python train.py --n_head=8 --head_dim=64 --vocab_size=20680 --activation="swiglu" --norm="rmsnorm" --attn_scale=0.0875 --extras=["some layers without attention", "local attention windows", "capped logits"] --init_std_qkv=0.0158 --optimizer="muon_variant" --grad_clip=2.0 --schedule="wsd" --batch_tokens=131072 --steps=12208 --dataset="wikipedia_en"
Each number is 128 + 24 x the weight over the matrix's rms, rounded and kept within 0 to 255. Layers, rows and columns count from 0.

# layer 4 MLP up, 1344x512, rms 0.123, rows 1276-1310, columns 320-383
[[105  97 120 135 103 114  80 128 127 138 149 146  87 131 136 143 125 112 141 165 159 127 117 154 128 136 139 123 154 138 126 102 102 150 165 131 151 139 134 120 124 120  86 100 136 148 142 125 127  82 137 166 113 119 143 138  75 126 139 122 154 117 155 129]
 [146 113 133 131 103 182 130 112  75 158 144 148 107 129 150 111 158 174 151 122  86 132  88 147 110 109 171 137 137 112  85 138 104 141  99 165 155 133 173  87 135 155 126 129 113 169 141 162 125 118 142 196 135  96 123 153 133 107 118 148 117 138 111 124]
 [133 134 130  87 142 104 159 169 186 173 118 122 156  98 136 144  95  84 149 107 139 133 125 149 119 157 105 137 136 147 158 134 144 123 146  91 114 153 144 108  99 140 118 161 149 117 122 109 134 122 122 134 131  93 115 124 104 117 141 128 119 134 136 115]
 [159 157  99 117 106 127 113 135  99 118 109 145 174  93 141 120 161 140 103 135 116 110 129  82 130 136  92  83 149 121 120 126 121 161  88 153 120  86 124 104 148 126 108 142 136 153 121 104 134 172 122 120 105 185  95 103 114 116 135 160 140  65 154 116]
 [112 107  98 120 163 135 131 110 130 161 130 136 116 141 124 119 133 114 130 121 136 112 120 125 144 128 155 123  77 162 105 157 124 145 106 118 151 138 172 103  96 134 153 119 136 128 106 138 144 123 135 136 150 120 146 102 141 156 149 144 145 103 116 136]
 [135  93 137 133  95 109  87  66 163 118  90  85 110 113 116 148 112 122 151 122  67 109 119 158 111 152 173 131 122 119 119  95 112 108 141 148  57 143 159 149 140 139 111 152 136 140 134 126 143 118 107 158 114 113 111  85  58 118 119 180  92 123 126 111]
 [133 127 198 146 140 124 120 101 131 150 103 122 118  94 117 139 124 105 118 149 121 135 137 104 137 106 154 162  76 157 138 100 192 138 148 134 108 118 114 148 117  85 139 157 152 133 177  98  96 122 148 127  82 135 160 161 148 179 129 161 136 149 112 125]
 [123 137  97 175 130 166 112 135 128 156 115 136 152 101 169 112 118 129 118 154 118 130 125 179 115 105  99 135  95  99 103 163 123 144 142 120 154  99 127 150  82 139 106 157 123 133 154 170 140 100  97 158  91 122 132 149 114 134 164 105 137 111 109 139]
 [142 130 124 159 133 114 156 112 146 129  93 100 144 140 150 112 141 180 100 125  90 159 162 135  82 146 112 123 154 114 164 162 147 129 131 178 120 104 110 104 124 211  54 148 133 122  57 126 157 117 145 149 147 111 130 155 123 119 125 141 145 141 132 132]
 [ 96 136  90 144 110 120 138 125 144 133 106 120 113 155 147 141 164  72 112 150 139 134 151 123 138 125 154  62  88 106 160 180 121 115 107 117 133 156 137 133 153 114  86 153 157 118 148 123 135 144 115 195 136  83 112 147 136 127  95 118  99 110 137 122]
 [153 167 162  91 125 133 119 125 133 127 126  84 148 143 128 132 163 130 102 150  83 143 144 139 155 172 128 193 111 148 139 111 117 134 150 133 159 122 107 132 128 125 113  78 122 103 134 145 118 110  79 123 136  95 142 133 127 130 153 189 115 120 140 145]
 [115 159 112 170 175 131 103 123 123 112 117 113 156 141  93 104 100 160 156 131  99 119 129 125 131 138 159 148  98 133 132 151 156 151 122 110 101 113 152 108 118 137 148 122 113 112 127 141 119 107 106 124 156 138 114 134 131 103 118 162 107 178 120  92]
 [141 129 186 161 131 166 123  83 117 132 101 103 122  91 128 127  89 155 146 127 138 139 149 128 127 137 136 110 107 128 126  99 135 116 138 126  79 124 110 147 154 137 133 142  69 155 105 126 141 111 132 137 178 155 162 121 145 116 110 168  93 124 102 139]
 [166 138 101 119 126 159 120 125 121 118 130 151 133 134 106 105 120 104 103 121 140 142 127 120 111 126 126 120 112 141 114 120 161 158 146 132 126 150  93 112 128 117 170  94 120 149 115 117 101 139 133 149 134 124 122 105  94 100 111  89 116 160 118  91]
 [157 166 129 154  98 188 138 141 117 159 107 135 110 110 160 150 156 132 145 142 133 100 121  95 120 104 121 116  80  95 109 100 148 134 118  88 110 131 104 114 135 143 103 142 133 115 131 118 132 153  72  96 105 124  46 140 144  85 102 140 184 109 121 134]
 [150  94 127 107 126 118 132 133 143 125 144 126 138 116 130 137 146 130  95 147 151 173 119 176 109 128 126 141 118 145 137 133 142 140 140 141 107 110 150 129 107  98 188 125 104 124  80 152 131 123 116  86 141 132 130  95  81 119 107 138 152 127 143 136]
 [146 107 139 107 139 127 131 115 122 120 114 116 156 141 192 148 109 128  88 130 134  78 134 168 125 158 127 128 147 102  71 171  82 140  79 123 156 142 100 133 114 162 137 116 138  84 170 125 125 107 167 106 126 100  76  97 161 138  93 182  79  78 122 130]
 [175 107 117 198 143  97 133  81 135 146 142 147 124 124 119 137 145 121 123 108 169 130 120 139 131  78 131 107 134 124 129 121 132 110  86 109  77 170 130 113 120  92 113 139 150 174 127  95 140 115 134  93 167 123 164 111 161 132 138 111 118 115  78 119]
 [ 94 108 150 160 112 126  99 156 107 101 121 160 115 145 117 101 126 146 141 120 107 142 122 121 142 134 128  98 145 131 131 139  81 128 117 134 151 122 113 102 136 102 136 137 124 130 100 152 121 117 129  97 161 139  81 118  92 116 116 112 129 129 139 114]
 [127 119 120 138 166 142 114  99 113 118 141 123 121 150 117 150 139 165 135  99 118 158 149 152 103 118  86 112 118 123 139 101 171 129 103 111 150 148 144 120  96 171 105 159 126 144 114 106 104 147  99 133 125 116 109  92 146 103 114  89 135 153 104 118]
 [139 120  94 155 121 116 102 116 147 125 150 111 141 127 140 124 143 126 136 130 138 108 145 154 120 131 133  92 152 116 124 133 116 102 141 153 135 108 105 132 128 134  97 134 156 102 140 139  80 138 133 111  89 146  93 128 107 121 116 156 121 126  92 125]
 [139  98 113  96  93 173 142 133 133 146 131 127  93 135 119 106 133 113 130 154 150 148 150 133 113 142 120  96 115 145 121 186 121 124 141 131 109 116 134 148 143 161 123 161 159 111  68 115 140 139 145 131 128 138 123 134 152 141 104 138 110 120 122 163]
 [140 142 182 135 153 125 150 118 136 116 118 119  65 157 151  99  96 135 116 131 149 130 144 121 129 124 149 126 145 120 111 104 127 134 158 165 101 136 112 153 141 104 136 111 117 135 135  81  73 121 159 148 122 147 144 123 126  92 100 140 156 142  77 107]
 [152 122 184 139 101 117 109  78 192 114 138 164 117  86 108 112 129  98 142 122 130 121 148 100 180  94 123 122 111 188 151 145 180 130 165 128 124 154 126 124 100 144 187 148 152 125 117 120 112 142 100 103 118 186 171 111 146 131 143 109 131  96 110 135]
 [175  98 132 120 125 162 124 157 112 113 117  98 134 158 131 119 110 111 133 126 173 135 112  98 149  90 149 179 128 119 135 153 107 182 131 158  94 120 137 138 105 171 101 138 138 132  93 126  85  87 147 134 114 168 162 121 147 146 114 126 108 132 157  90]
 [165 137 115 160 151  81 154 159 110  94 138 107 151 147 125 126 185 108 127 124  82 140 137 113 129 117 116 136 149 112 124 155 124 133 132 142 162 150 126 139 152 129 115 166 129 149 133 110 136 115 144 150 165 107 139 155 124 135  85 153 201 139 154 134]
 [152 133 120 184 147 166 123 142  89  97 130 155 124 114 122  67 121 140 123 151 104 102 158 144 135 114 122 100 138 114  70 123 148  86 135 140 144 126 131 131 112 113  97  93 176 139 142  94 172 129 124 145 124  86 110  98 144 122 117 172 123 148 131  89]
 [120 123 129 143 135 157 108 107 132 106 114 151 157 177 100 135 115 139 148 195 127  72 115 144 114 118 157 123 122 113 119 165 121  97  95 140 115 135 150 106 151 141 135 101 130  90 133 122 134 110 118 150  98  46  92 156  67 134 115 118 162 166 148  96]
 [127 144 113 106 118 100 143 138 147 124 119 143 107 145 158  91 160 112 108 158 121 138 125 149  71 122 126  89  97 111 131 159 149 152 124  80 163 142 135 161 153 159 146 119 166 115 133 139  92 129 136 118 124 137 100 134 121  85 109 113  98  62 110 113]
 [114 156 143 172 100 110 147 167 114  81 152 131 121 143 159 110  97 108  95 106 135 144 104 153 111 143 119 101 137 105 143 138 108 131 137  99 105  90 134 147  77 104 135 137 146 164 126 150 180 132  87 114 157  54 126 121 162 113 112 113 120 147 101 179]
 [142 138 140 129 136 127 122 119 139 112 108  91  98  98 121 131 138 145 110 117 114 136 101 112 104 127 135 121  92 149 140 113  82 136 104 134  98 156 121 157 118 103 141 136 110 107 112 148 179 147 126 127 106 183 137  86 150 108 152 160 133 114  88  97]
 [129 143 128 129 148 170 112 128 118 119 115 106  96 145 157  83 142  97 123 118 161 108 124  96  93 137 134 160 147 155 148 129 106 117 157 172 131 167 123  82 113 131 135 169 156 125 149 118  90 115  78 141 120 130 160 104 127 129 117 173 137 127  79 104]
 [124 179 109 109 143 146 117 124 114 121 163 163 119 147 130 130 134 134 113 126 135 100 144 113 128 143 102 152 138 148 174 127 135 140 145  92 116 132 103 120 162  92 136 100 117 150 158 152 101 107 118 145 124 124 159  99 155 127 145 104 124 147 127  97]
 [120 128  72 110  90 149 139 138 111 131 110  68  84 169 120 141 158 135 169 100 110 100 191 101 143  97 172 139 162 157 139 131  96 158 137  97 122 132 133 163 119 128 128 158 136 107 117 123 146 193 150 103 142 140  96 141 155 113 111  91 129 130 139 129]
 [118 170 136 118 161 161 108 135 116 142 133 129 107 159 136 129  70 149 122 125 143 108 140 124 153 128  86 124 129 138 135 124 159 200 118 101 141  98 149 145 110 139 127 122 148 113 147 100 136 135 114 178 118 133 118 145 144 132 103 117 116 128 193 118]]
# layer 4 MLP down (transposed), 1344x512, rms 0.226, rows 1276-1310, columns 320-383
[[113 131 101 160 132 153  95 101 106 115 133 176 109  90  94 137 154 149 128 135 122 125 129 145 153 143 133 100 132 114 109  88 122 104 155 119 124 133 137 135 118 134 133  89 117 165 128 133  80 134 131 152 137 173 117 171 140  88 136 110 139 139  94 166]
 [144 138 105 123 142 183 126 121  90 162 120 155 118 140 131 161 121 115 114 124 140 118 110 104 123 144 100  98 110 155 199 118 148 144 133 114 129 166 156 137 140 118 125 157 114 144  79 168 135  94 156 147 102  88 115 169  92 162 186 122  93 102  98 119]
 [155  92 158 114 100 119 159  92 126 112 171 144 181  82 149 103  77  99 151 116 163 149  99 108 128 123 164 126 120 170 153 145 115 128 114 137 124 123 128 109 105 111 104 133 151  83 109 104 101 111 129 131 124 107 152 154 118 118 144 126 113 137 106 138]
 [181 129 168 118 146 179 114 141 130 140 162 118 165 106 122 129 149  87 100 114 126 150 150 116 137 161 127 127  74 130 132 145 154 115  93 156 116  94  89 130 150  89 151 179 133  98 100 135  92  90 142 117 133 169  90 127 175 120 122 152 163 118 150  95]
 [155 130 113 122  77 108 100 147 125 139 151 135 126 112 122 102 105 128 108 144 135 148 124 132 103 138 117 132 143 144 138 134 169 177 139 137  78 113  97 110 130 149 155 159 150 146 144 174  99 122 100 136 138 137 133 139 135  98 134 129 130 140 140 128]
 [142 130 129 168 101 112 104 124 156 100  91 151 166 116  87  89 113 145 120  97  73 142 124 126 144 125 138 162 114  81 179 133 115 139 119  85  88 102 129 130  86 148 150 113 142 161  95 118  70 125 139 155 114  94 129 106  98 135 140 134 135 165 158 131]
 [105 104 123 137 137 151 115 123 131 150 143  81 110  79  97  95 139 150 167 141 156 129 122 167 147 149  99 160  91 147 132 154 148 112 153 126 159 121 175 101 131 155 172 129 139 159 116 136 111 167 137 164  93 115 119 129 159 124  80 155 204 117 120 159]
 [130 107 183  92 104  88 148 142  85  98 130 136 168 132 131  99  99  77 155  67 107 112 107  89 106 145 134 127  77 155 175 122 131 150 162 127 155 116 131 123 148 168 107 106 150 106 137 147 119  81 138 136 111 104 132 118 133  98 107 165 120 139 134  77]
 [137  91 126 110 141 146 147 122 137  82 118 154 133 107 145 144 101 132  95 132 139 116 141 128 111 153 143 111 161 120 142 174 129 148 126 151 115 121 112 165 146 125 139 157 144  97 122 140 135 153 119 142 107 127 126 137 127 113 142 173 133 176 120 134]
 [114 116 113 111 122 113 165 127 117 161 110 139 142 121  95  85 139 111 154  80 113 140 158 118 138 126 132  86 168 113 135 135 111 135 130 148 169 138 126  99 148  79 135 143 142  95 164 146 119  96 189 151  90 104 117 158 163 144 135  92 137  88 157 142]
 [131  97 101  81 134 107 132 109 171 139 108 137 134 163 130 116 121 101 158 123  68 138 124 142 131 139 155 202 152 163 103 123 125 125 147 145 125 152 125  96 141 155  96  83 158  94 103 170 140  71 133 123 124 120 112 130 109 138 124 144 118 113 104 129]
 [112 119 132 139  65 148 124 143 123  97 119  76 113 136 180 113 112 138 110 109 139 137  96 149 139 135 118 142 102 132 148  91 114 113 168 112 108 144 158 109 122 112 118 129 113 160 103 160 100 180 130 144 116 121 116 125 113 124 130  94 110 136 127 127]
 [121 141 118 180 145 152 101  89  95 109 107 118 154 175 177 119 140 138 125 112 129 128 103  99 118 145 148  99 115 198 115  53 177 116  96 155 160 107 102 120 123 141 141 120 139 121 159 113 121 100 147 169 179 186 114 149 144 142 121 132 130 176 130  98]
 [126  94 141 153 150 125 149 129 141 150 111 120 183 143  98 138 108  96  95 130 123 125 151 128 134 136 131 142 121  82 123 177 133 130 119 120 102 125 144 103 189 153  89 144 137 152 150 107 150  82  85 123 109 135 152 142 147  99 144 127 115 122  89 141]
 [134 135 112 125 132 140 136 145 103  77 108 123 122 165  68 129 137 140 171 102 135 103 147  95 133 105 140 140 115 117 123 168 146 151 135 108 152  88 134 143 103 153 140 122 116 166 109 131 169 156 122 151 162 117 100  88 131 107 106 136 145 101  91 144]
 [143 128 135 146 116 150 104 181 112 182 133 102 112 132 149  84 118 131 154 157 171 102 126 170 115 106 141 154 110 109  95 105 136 126 148 132 121 123 147 122 161 117 145 161  73  87 138 153 129 116 124  55 130 106 179 112  74 157  96 139 152  75 188  84]
 [136 147  80 125 132  84 111 101 173 170 129 140 101 105 155 106  84  78 140 150 147 146  83  86 134 130 160 132 114 165 117 137 177 180 150 154 116 119 160 107 114 123 138 138 126 172 118 128  91 166 135 111 134 134 128 171 102 148 101 133 158 165 101 155]
 [108 114 159 148 122 120 117 103 126 118 115  65 157 161 142 128 108 168 143 145 146 171  84 142 116 127 147 115 142 145 118 140  96 126 132 122 119 133 124 138 153 164 121  86 146 164  91 126 146 144 126 116 143 111 121 126 121 116 133 132 114 103  96 134]
 [146 142 111 107 117 134 159 135 143 101 109 147  94 185 143 103 119 132 125 128 111 170 101 108 131 122 113 108  90 106 138 137 119 104 141 125 120 114 120 111 128 121 134 123 137 108  95 133 116 134 150 104 144 157 105 114 133  88 115 155 154 115  92 140]
 [156 128 117  97 177 151 129 126 104 128 161 125 120 134 102 154 159 114 139 152 133 108 175 157 113 102  99 129 115 150 144 117 145 163 124 155 133 183 147 161 175 209 111 118 124 117 139 139 116 104 102 134 130 120 138 155  92 121 100 136 133 135 106 117]
 [153 128 104 159 115  84  97 132 161 118 174 115 126  77 105 141 112 104 153 181 129 137 146 109 150 107 132 122 130 152 118 112 113 146 128 137 135 127 118 122 115 146 125 111 130 119 152 121  80 110 160 129 119 140 102 101 120 142 130 112 123 142  87 102]
 [162 112 142 142 133 118 114 124 124 132 115 162 133 137 109  84 158  97 110 151 124 149 159 142 158 128 162  71 130 102 139 126 139 115 130 148  99  94  94 115 134 151 159 123  60 133 129 144 116 118 135 101 128 159 139  92 142 124 113 173 126 125 176 184]
 [107 141 181 106 144 114 115 139 179 144 124 128 130 108 141 146  88 111 157  95 147 100 151 141 111 133 106 141  92 123 162  97 102 109 105 119  95 131 113 125 127  96 113 159 123 125 137  69  88 118 128 137 116 113 105 111 119 164 139 174 112 106 126 157]
 [151 137 145  99 121 126 137  67 145 154  79 110  93 141 140 117 140 146 118 144 168 109  74 165  83 103 199 170 157  81 112  93 132 139 100 115  98 178 120 148 126  85  92 162 122 165  92 108 132 137 131 104 154 130 146 124 121 137 115 156  96  95 112 124]
 [146 140 105 148 126 147 114 119 142 125 100 109 120 168 119 124 108 131 165 148 145 161 113  78 142  63 155 153 121 127 124 109 145 134 115 179  77 147 151 148 139 125  92 123  95  94 129 145  81 131 182 137 120 104 133 118 127 128 115 121 118 136 159 106]
 [151 149 153 155 146 162 172 172 117 129 171 159 151 127  90  76 179 103 118 147  93  92 125 101  93  98 137 112 128 143 128 106 151 126 130 152 130 126 124 115 162 100 124 145 102 138  89  99 158 144 172 107  86 162 151 163 100 106 106 186 156 131 127 102]
 [148 134 133 140 149 120 144 163 124  93  87 154 137 167 102 112 117 150  95 111 152  75 111 131  99 113 143 155 127 131  92 144 138 139 158 111 140 100 142 131  93 155  92 136 119 107  77  99 130  89  89 143 148 155 119 126 125 107 139 175 111 146  99  80]
 [188 185  89 146 145  82 149 206 160 112 136 143 128 133 103 139 117 150 143 115 159 159 125 136  97 109 129 109 139  96 178 117 113 105 130  90 155 101 129 107  93 129 133 114 126 137 203 115  93 135 206 114 110 123 144 156 114 112 137 169 149 119 106 149]
 [141 126 145 171 135  83 144 107 129 133 106 105 109 111 111 125 173 122 137 110 145  78 117 145 150 109 118  75  91 153 183 122 130 145 129 137 153 143 140 114 139 153 100 164 137 125 108 121 118 116 146 130 136 146 161  90 147 134 117 130 140 181 133 132]
 [122 122 101 150 124 118 156 119 151 122 139 129 109 169 164 124 145 113 118 105 148 157  67 135 131 116 143 177 186 108 124 145 100 151 122 111  87 132  88 154 115 101 103 144  86 112 204 110 137 138 158  77 133 106 189 165 151 149 139 135 171 170 115 157]
 [127 136 151 121 106 109 114 136 109 111 152 100 124 127  82 132 108 115 144  86 151 139 126 139 118 144 170  92 107 110 139 124  99  84 155 125 126 143 174 157 133 114 139  76 142 134 146 126 160 126 153 126 165 157 154 103 112 134 135 183 135 106 104 119]
 [132 116 100 140 103 200  87 110 146 117 112 111 124 180  99 145  98 130  96 110 137  93 136  88 145 144 122  94 124 160  96 131 123 140  98 132  88 161 160 105 133 110 181 165 136 134 150 131 114 119  98 160 137 112 119  68 136 136 115 104 116 138 109 124]
 [112 135 135  95 158 134 117  89 119 138 155 111 136 151  95 115 138 106 110 153 100 116 146 135 151 130 116  96 149 140 155 115 125 106 116 126  93 107 120 106 147 137  98 174 109 118 172 128 145 162 125 103 111 109 114 139 129 149 132 140 156 132 145 134]
 [121 144 137 146  88 128 123 112 103 117 149  91 146 117 153 133 110 104 126 151 121 104 144  96 102 132 142 146 118 122 141 121 117 177  88 140 128 127 142 128  83 189  85  68 158 118  98 102 146 165 130 119 137 155 137 170 110  92 122  96 112 145 124 129]
 [130 113 112  97 147 142 180 147 161 106 151 135 106 126 174 131 120  87 156 151 148 161 135 124 139 172 122 138 131 106 132 117 134 117 143 102 130 130 160 116 117 117 124 134 137 140 120 149 134 138 146 162 131 128  71 112  98 146 129  89 144 110 147 132]]
# layer 4 MLP gate, 1344x512, rms 0.115, rows 1277-1311, columns 320-383
[[108 110  97 123 111  61 147 117 148 112 124 125 175 156 110 146 101 116 135 150 102 130 110 137 112 124 136 106 120 127 138 117 128 129 112 180 103 129 156 156 114 116 133 166 159 101 121 141  99  91 132 143 102 132 115 134 173  78 138 120 123 134 147 140]
 [142 105 135 121 123 182 115 114 130 135 140 125 106 162  83 191 119 148 114 131  99 129 133 148 142  84 137 150 121 127 114 132 153 114 125 182 135 130 136 124 120 110 101  70 116 134 127  95 146 125 168 173 119 146 138 141 104 105 165 104 118 151 136 166]
 [198 108 100 122 126 143  95 125 126 166 129 129 169  98 172 149 158 121  79 107 206 107 145 126 145 155 121 139 107 132 126 128 102 135 112 101 147 142  66 116 134 122 107 113 159 148  97 134 151 115 119 119 160  99 110 151 123 107 103 117 116 128 146 137]
 [135 100 119  73 144 143 116 132 116 162 136 120  97 143 134 128 147 142 125 102 134 132 155 128 148 137 116 135 117 109 150 104 146  85 130 139 122 150 143 107 135 129 104 154 134  87  78 148 133 119 132 118 149 129 135 151 123 156 156 143 106 123 142 151]
 [129 131 112 140 129 115 135  74 143  97  97 154 169 134 117 153 138 121 113  96 103 141 154 126 124 113 130 149 114  89 132 125 127 135 131 130 146 155  88 158 122 113 138 158 106 133 135 160 127 125 136 131 115  88 101 125 138 111 114 128 163 122 123 111]
 [149 157 182 143  97  78 139 140 124 126 127 120 162 120 128 115 128 166 133 166 176 125 106 142 135 120  95 148 118 146 119 148 152 132 152 150 130 158 145 104 148 151 182 143 151 157 131  96 134 135 114 172 109 149 115 126 160 109 112 117 165 188 157 107]
 [118 101 130  91 143 137 148 119 135 105 119 132 129 100 136 123 109 127 105 168 153 147 146 143 154 163 125 148 126 143 123 138 144 171 137  96  98 134 130 148 129 107 138  98 122 147  95 151 107 115  91 177 157 121 139 118 139 125 134 154 125 118 112 103]
 [139 134 133 103 137 144 120 130  90 139 150 133  92 138 174 159 150  90 155 137 146 109 176 140 153 118 111 107 142 121 122 136 128 175 116 124 153 115 111 114 109 129 117  79  88 153 104 107 101 109 148 116 118 144 172 142 127 138 138 100  99 132 106 152]
 [131 129 119 148 154  67 161 128 107 133 130  98 126 130 128  90 172  78 131 114  96 147 158 168 113 132 115  93 115 113 144 130 150  95 147 109 121 160 101 121 128 114 106 147  90 122  92 128  76 156 135 159 187 121 120 162 127 146  86 143 177 125 155  89]
 [105 143 150 104 134 152  80 137 161 105 171 156 110 104 106 133 110  88 162  88 108 156 134 118  84 115 128 125  76  93  93 119 140 116 165 114 128  85 134 128 181 173 111 130 121 123  96 114 162 124 138 107 130 131 164  97 148 120 114 141 145 129 116 129]
 [131 130 131 131 134 132 106 152  90 109 140 124 139 120 128 114 108 161  74 121 109  94 115 138 143 115 104 154 125  98 110 126 107 117 127 120  89 142 121 103  70 113 153 174  79 138 149 133 127 134 160 103 150 107 116 151 125 136 157 106 155 101 123 122]
 [108  98 115 149 117 130 102 114 124 124 156 173 126 106 164 103 117 114 152 113 140 188 163 134 109 177 146 140 104  99 140 106  89 150 122 167 136 132 118 106 119 138 137 135  95 106 161 115 150  93 107 119 102 150 125 124 104 135 132 145 140 133 154 136]
 [135  99 156  86 110 139 124 146 112 142 114 109 115 139 134 178 148 144 115 121 102 125 127  82 137 147 118 145 128 113 150 145 174 140 141 145 158 151  81 134 140 133 178 106 121 188 110 101 132 107 126 121 114 124 115 145 116 131 136  76 144 174  87 114]
 [133 108 133 127 162  54 118 103 124 124 120 150 151 128  97 113  87 139 192 111 142  83 137 169 121 149 125 120 121 139 148 122 121 131  59 159 159 131 170 121 152  93 162 138 123 161 156 117 148 125 119 130 184 129 108 127 108 137 157 123 102 125 162  83]
 [164 111 134 125 122 112 111 159 124 136 153 119 121  97 117 110 142 128 129 121 114 125 124 128  90 106 112 116 154 123 111  87 100 129 113 114 148 134 143  66  93 104 165 104  92 117 108 110 139 137 117  83 144 104 119 119 102 127 155 136 143  70 127 113]
 [147 179 109 135  75 144 148 135 139 113 123 141 129 147 135 120 170  94 169 113 104 106 169 133 161 159 154 178 111 152 124 151 159 135 154 160 173 111 143 111 161  81  95  97 118 123 151 101 156 146 158  85 111 109 167 142  63  87 106 146 159 178 196 109]
 [138 123 127 125 173 130 135 113 142 145 123 129 133 133  95 130 123 190  91 157  94 122 106 148 104 126 168 125 114 162 125 147  96 137 134 108 124 159 134 120 126 104 150  96 162 162 125 129 123 104 147 152 102 119 129 106 130 154 111 105 160 164 120 143]
 [147 168 100  83 134 156 128 134 138 137 106 138 154 183 134 125 147 171 113 101 160 153 111 128 126 132 101  88 116 119 101 135 164 114 103  88 123  93 142 126 140 116 135 115 117 118 128 124 114 123 139 130 173 136 102 128  91 136 134 123 136 138 120 149]
 [143 132 144 175 131 150 114 171 125  93 181 113 142 153 139 103 127 132 128 135 177 113 117 102 141 151 144 137 105 147 172 113 144 100 121 143 112 170 110 112 104 111 159 109 129 133 124 129 145 100 158 120  86 147 133 123 211 104 148 122 123 132  79 117]
 [114 148 118 160 127 142  86  83 139 123 171 179 131 132 143 103 128 115 158 108 135 111 185 137 142 142  95 159  99 137 141 134  96 142 150 153 115 100 180 116 121 117 199 113 120 122 165 150 151 125 135 115 138 125 125 117 131  92 155 123 110 144 129 109]
 [110 101  83 138 111  95  47 112 130 102  99 167 102 138 104 134 157 120 124 113 129 151 124 116 144 122 116 154 130 146 150 101  98 133 148  81 123  91 149 131 138  64 125 114 152 118 106 160 135 109 145 128 129 132  99 151  86 127 150 116 173 166 172 130]
 [ 88  96 124 138  57 110 123 100 152 145 147 142 180 134 114 159 141 126 122 117 105 117  75 105 162 114 141 100 133 136 111 119  89 129 149 156 110 149 149  96 157  97  92 107 116 162  99 154 129 134 149 150 121 154 146 116 161 131 136 134 150 134 152 142]
 [131 114 121 140 115  97 121 110  95 157 140  61 108 164 131  93 132 114 112 145 124 115 124 119  67 134 143 146 142  63 108 112 118 113 106 148 100  94 112 126 129 132  86 158 156 128  73 109 133 110 138 115 140 141 112 153 129 128 124 113 123 139 118 109]
 [134 111 141 128 144 172 139 138  95 106 148 106 120 132 139  50 138 162 137 125 138 114 107 153 119 129 122 162  95 140 164 153 110 117 126 124  92  55 150 145 150 127 125 127  85 129  95 160 159 121 132 150 169 102 146 101 113 132 132 159 143  83 137 152]
 [ 89 102 113 135 121 153 137 106 110 105 128 121 152 108 149  95 132 131 155 143 161 125 125  97 129 117  98 106  94 104 116 152  88 137 109 164 140 142 123  92 133 120 130 102 151  63 119 122 157 136 143 140 146 119 137 124 125 120 122 138 135 195  98  55]
 [113 113 139 123 106 120 163 172 107 143 145 107 114 127 104 151 155 145 119 127 144 164 107 112 143 165 116 138  98 136 118 117 136  91 125 121 133 138 107  79 133 112 169 142 102 155 120 105 161 179 127 144 133 144 127 109 106 123 110  67 133 161  88 141]
 [119 111  96 127 105 136 145  78 145 130 104 144 121 144 141 144  94 119  99 189 164 143 160 133 133 132 151 155 131 136 136 132 138  98  93  97 129 112 153  86 112 144 102 103 128 147 130 174 142 100  76 111 156 109 111 138 100  99 138 145 110  88  51 121]
 [150 175 130 112 128 125  99 137 130 111 131 130 148 107 155 129 127 106 105 200 117 151 151 144 111 141 114 154 134 128 146 118 172 152 172 162 101 122 169 132 120  83 158 100 166 137 131 115 110 133 110  84  96 110 103 165 125 108 135 140 122 149  98 124]
 [ 86 113 130 101 132 132 116 139 132 140 121 114 110 111 155 101 100 147 136 100 100 101 105 152 107  87 154 118 107 152 123 146 102 144 118 140 161 102 148 133 135 125 114 116 162 148 141 127 183  99 157 113 102 141 160 200 123 145 150 166 179 109 150 151]
 [126 160 165 113 105 123 163 114 128  81 125 106 165 146 119 113 125 117 124 114 138 138 133 155 173 151 138 129  69 164 130 137 130  75 142 118  94 146 143 117 127 124 108 105 123 106 127 149 109 125 126 137 121 143 118 156 164 138 145 138 127 112 127 152]
 [113 104 136 174 144 131  97 138 131 158 136 138 120 118 178 117 120 135 168  95 167 118 104 156 111 132 158 131 127 134  84 111 113 115 119 124 128 106 137 148 135 131 127 125 150 108 130 138 125 132 131 137 109 131  91 110 166 140 120 100 141  76 113 153]
 [143 107 147 111 118 145 147 153 123 126 125 136 125 159 141 133  78 164 127 134 134 117 163 151 157  84 113 115 150 140 119 125 135  99 108 113 136 175 129 139 126 166 144 142 110 135 116 127 131 122  97 120  85 112 131 132 150 139 117 132 184 145 123 141]
 [144  93 136 128 161 140 144 104 109 154 153 194 116 137 110 118 111 151 190 146 137 160  84 149 115 100 117 117 104 132 158 120 154 161 168 148 150 108 139 126 113 115 108 136  92 152 135 122 111 137 114 118 138 108 198 145 109 138 150 117 147 134 153 162]
 [110 161 103 147 128 116 141 108 110 133 111 115  98 128 117 172 185 134 142 151 114 141 127 129 130  99 146 117 123 123 176 130 133 172  84 114 113 145 105 140 118 134 121 170 117 122  97  93 156 148 114 143 118  93 141 146  85 110 142 170 144 120 125 127]
 [133 116 151 145  88 148 117 129 109  92 142  93 118 133 179 112 131 178 131 138 120 142 133 171 121 146  81 120 144 118 197 140 144 133 118 149 145  84 124 127 129  66 114 127  99 141 145 145 142 119 124 153 118 151 152 131 153  82 151 135 108  90 156 118]]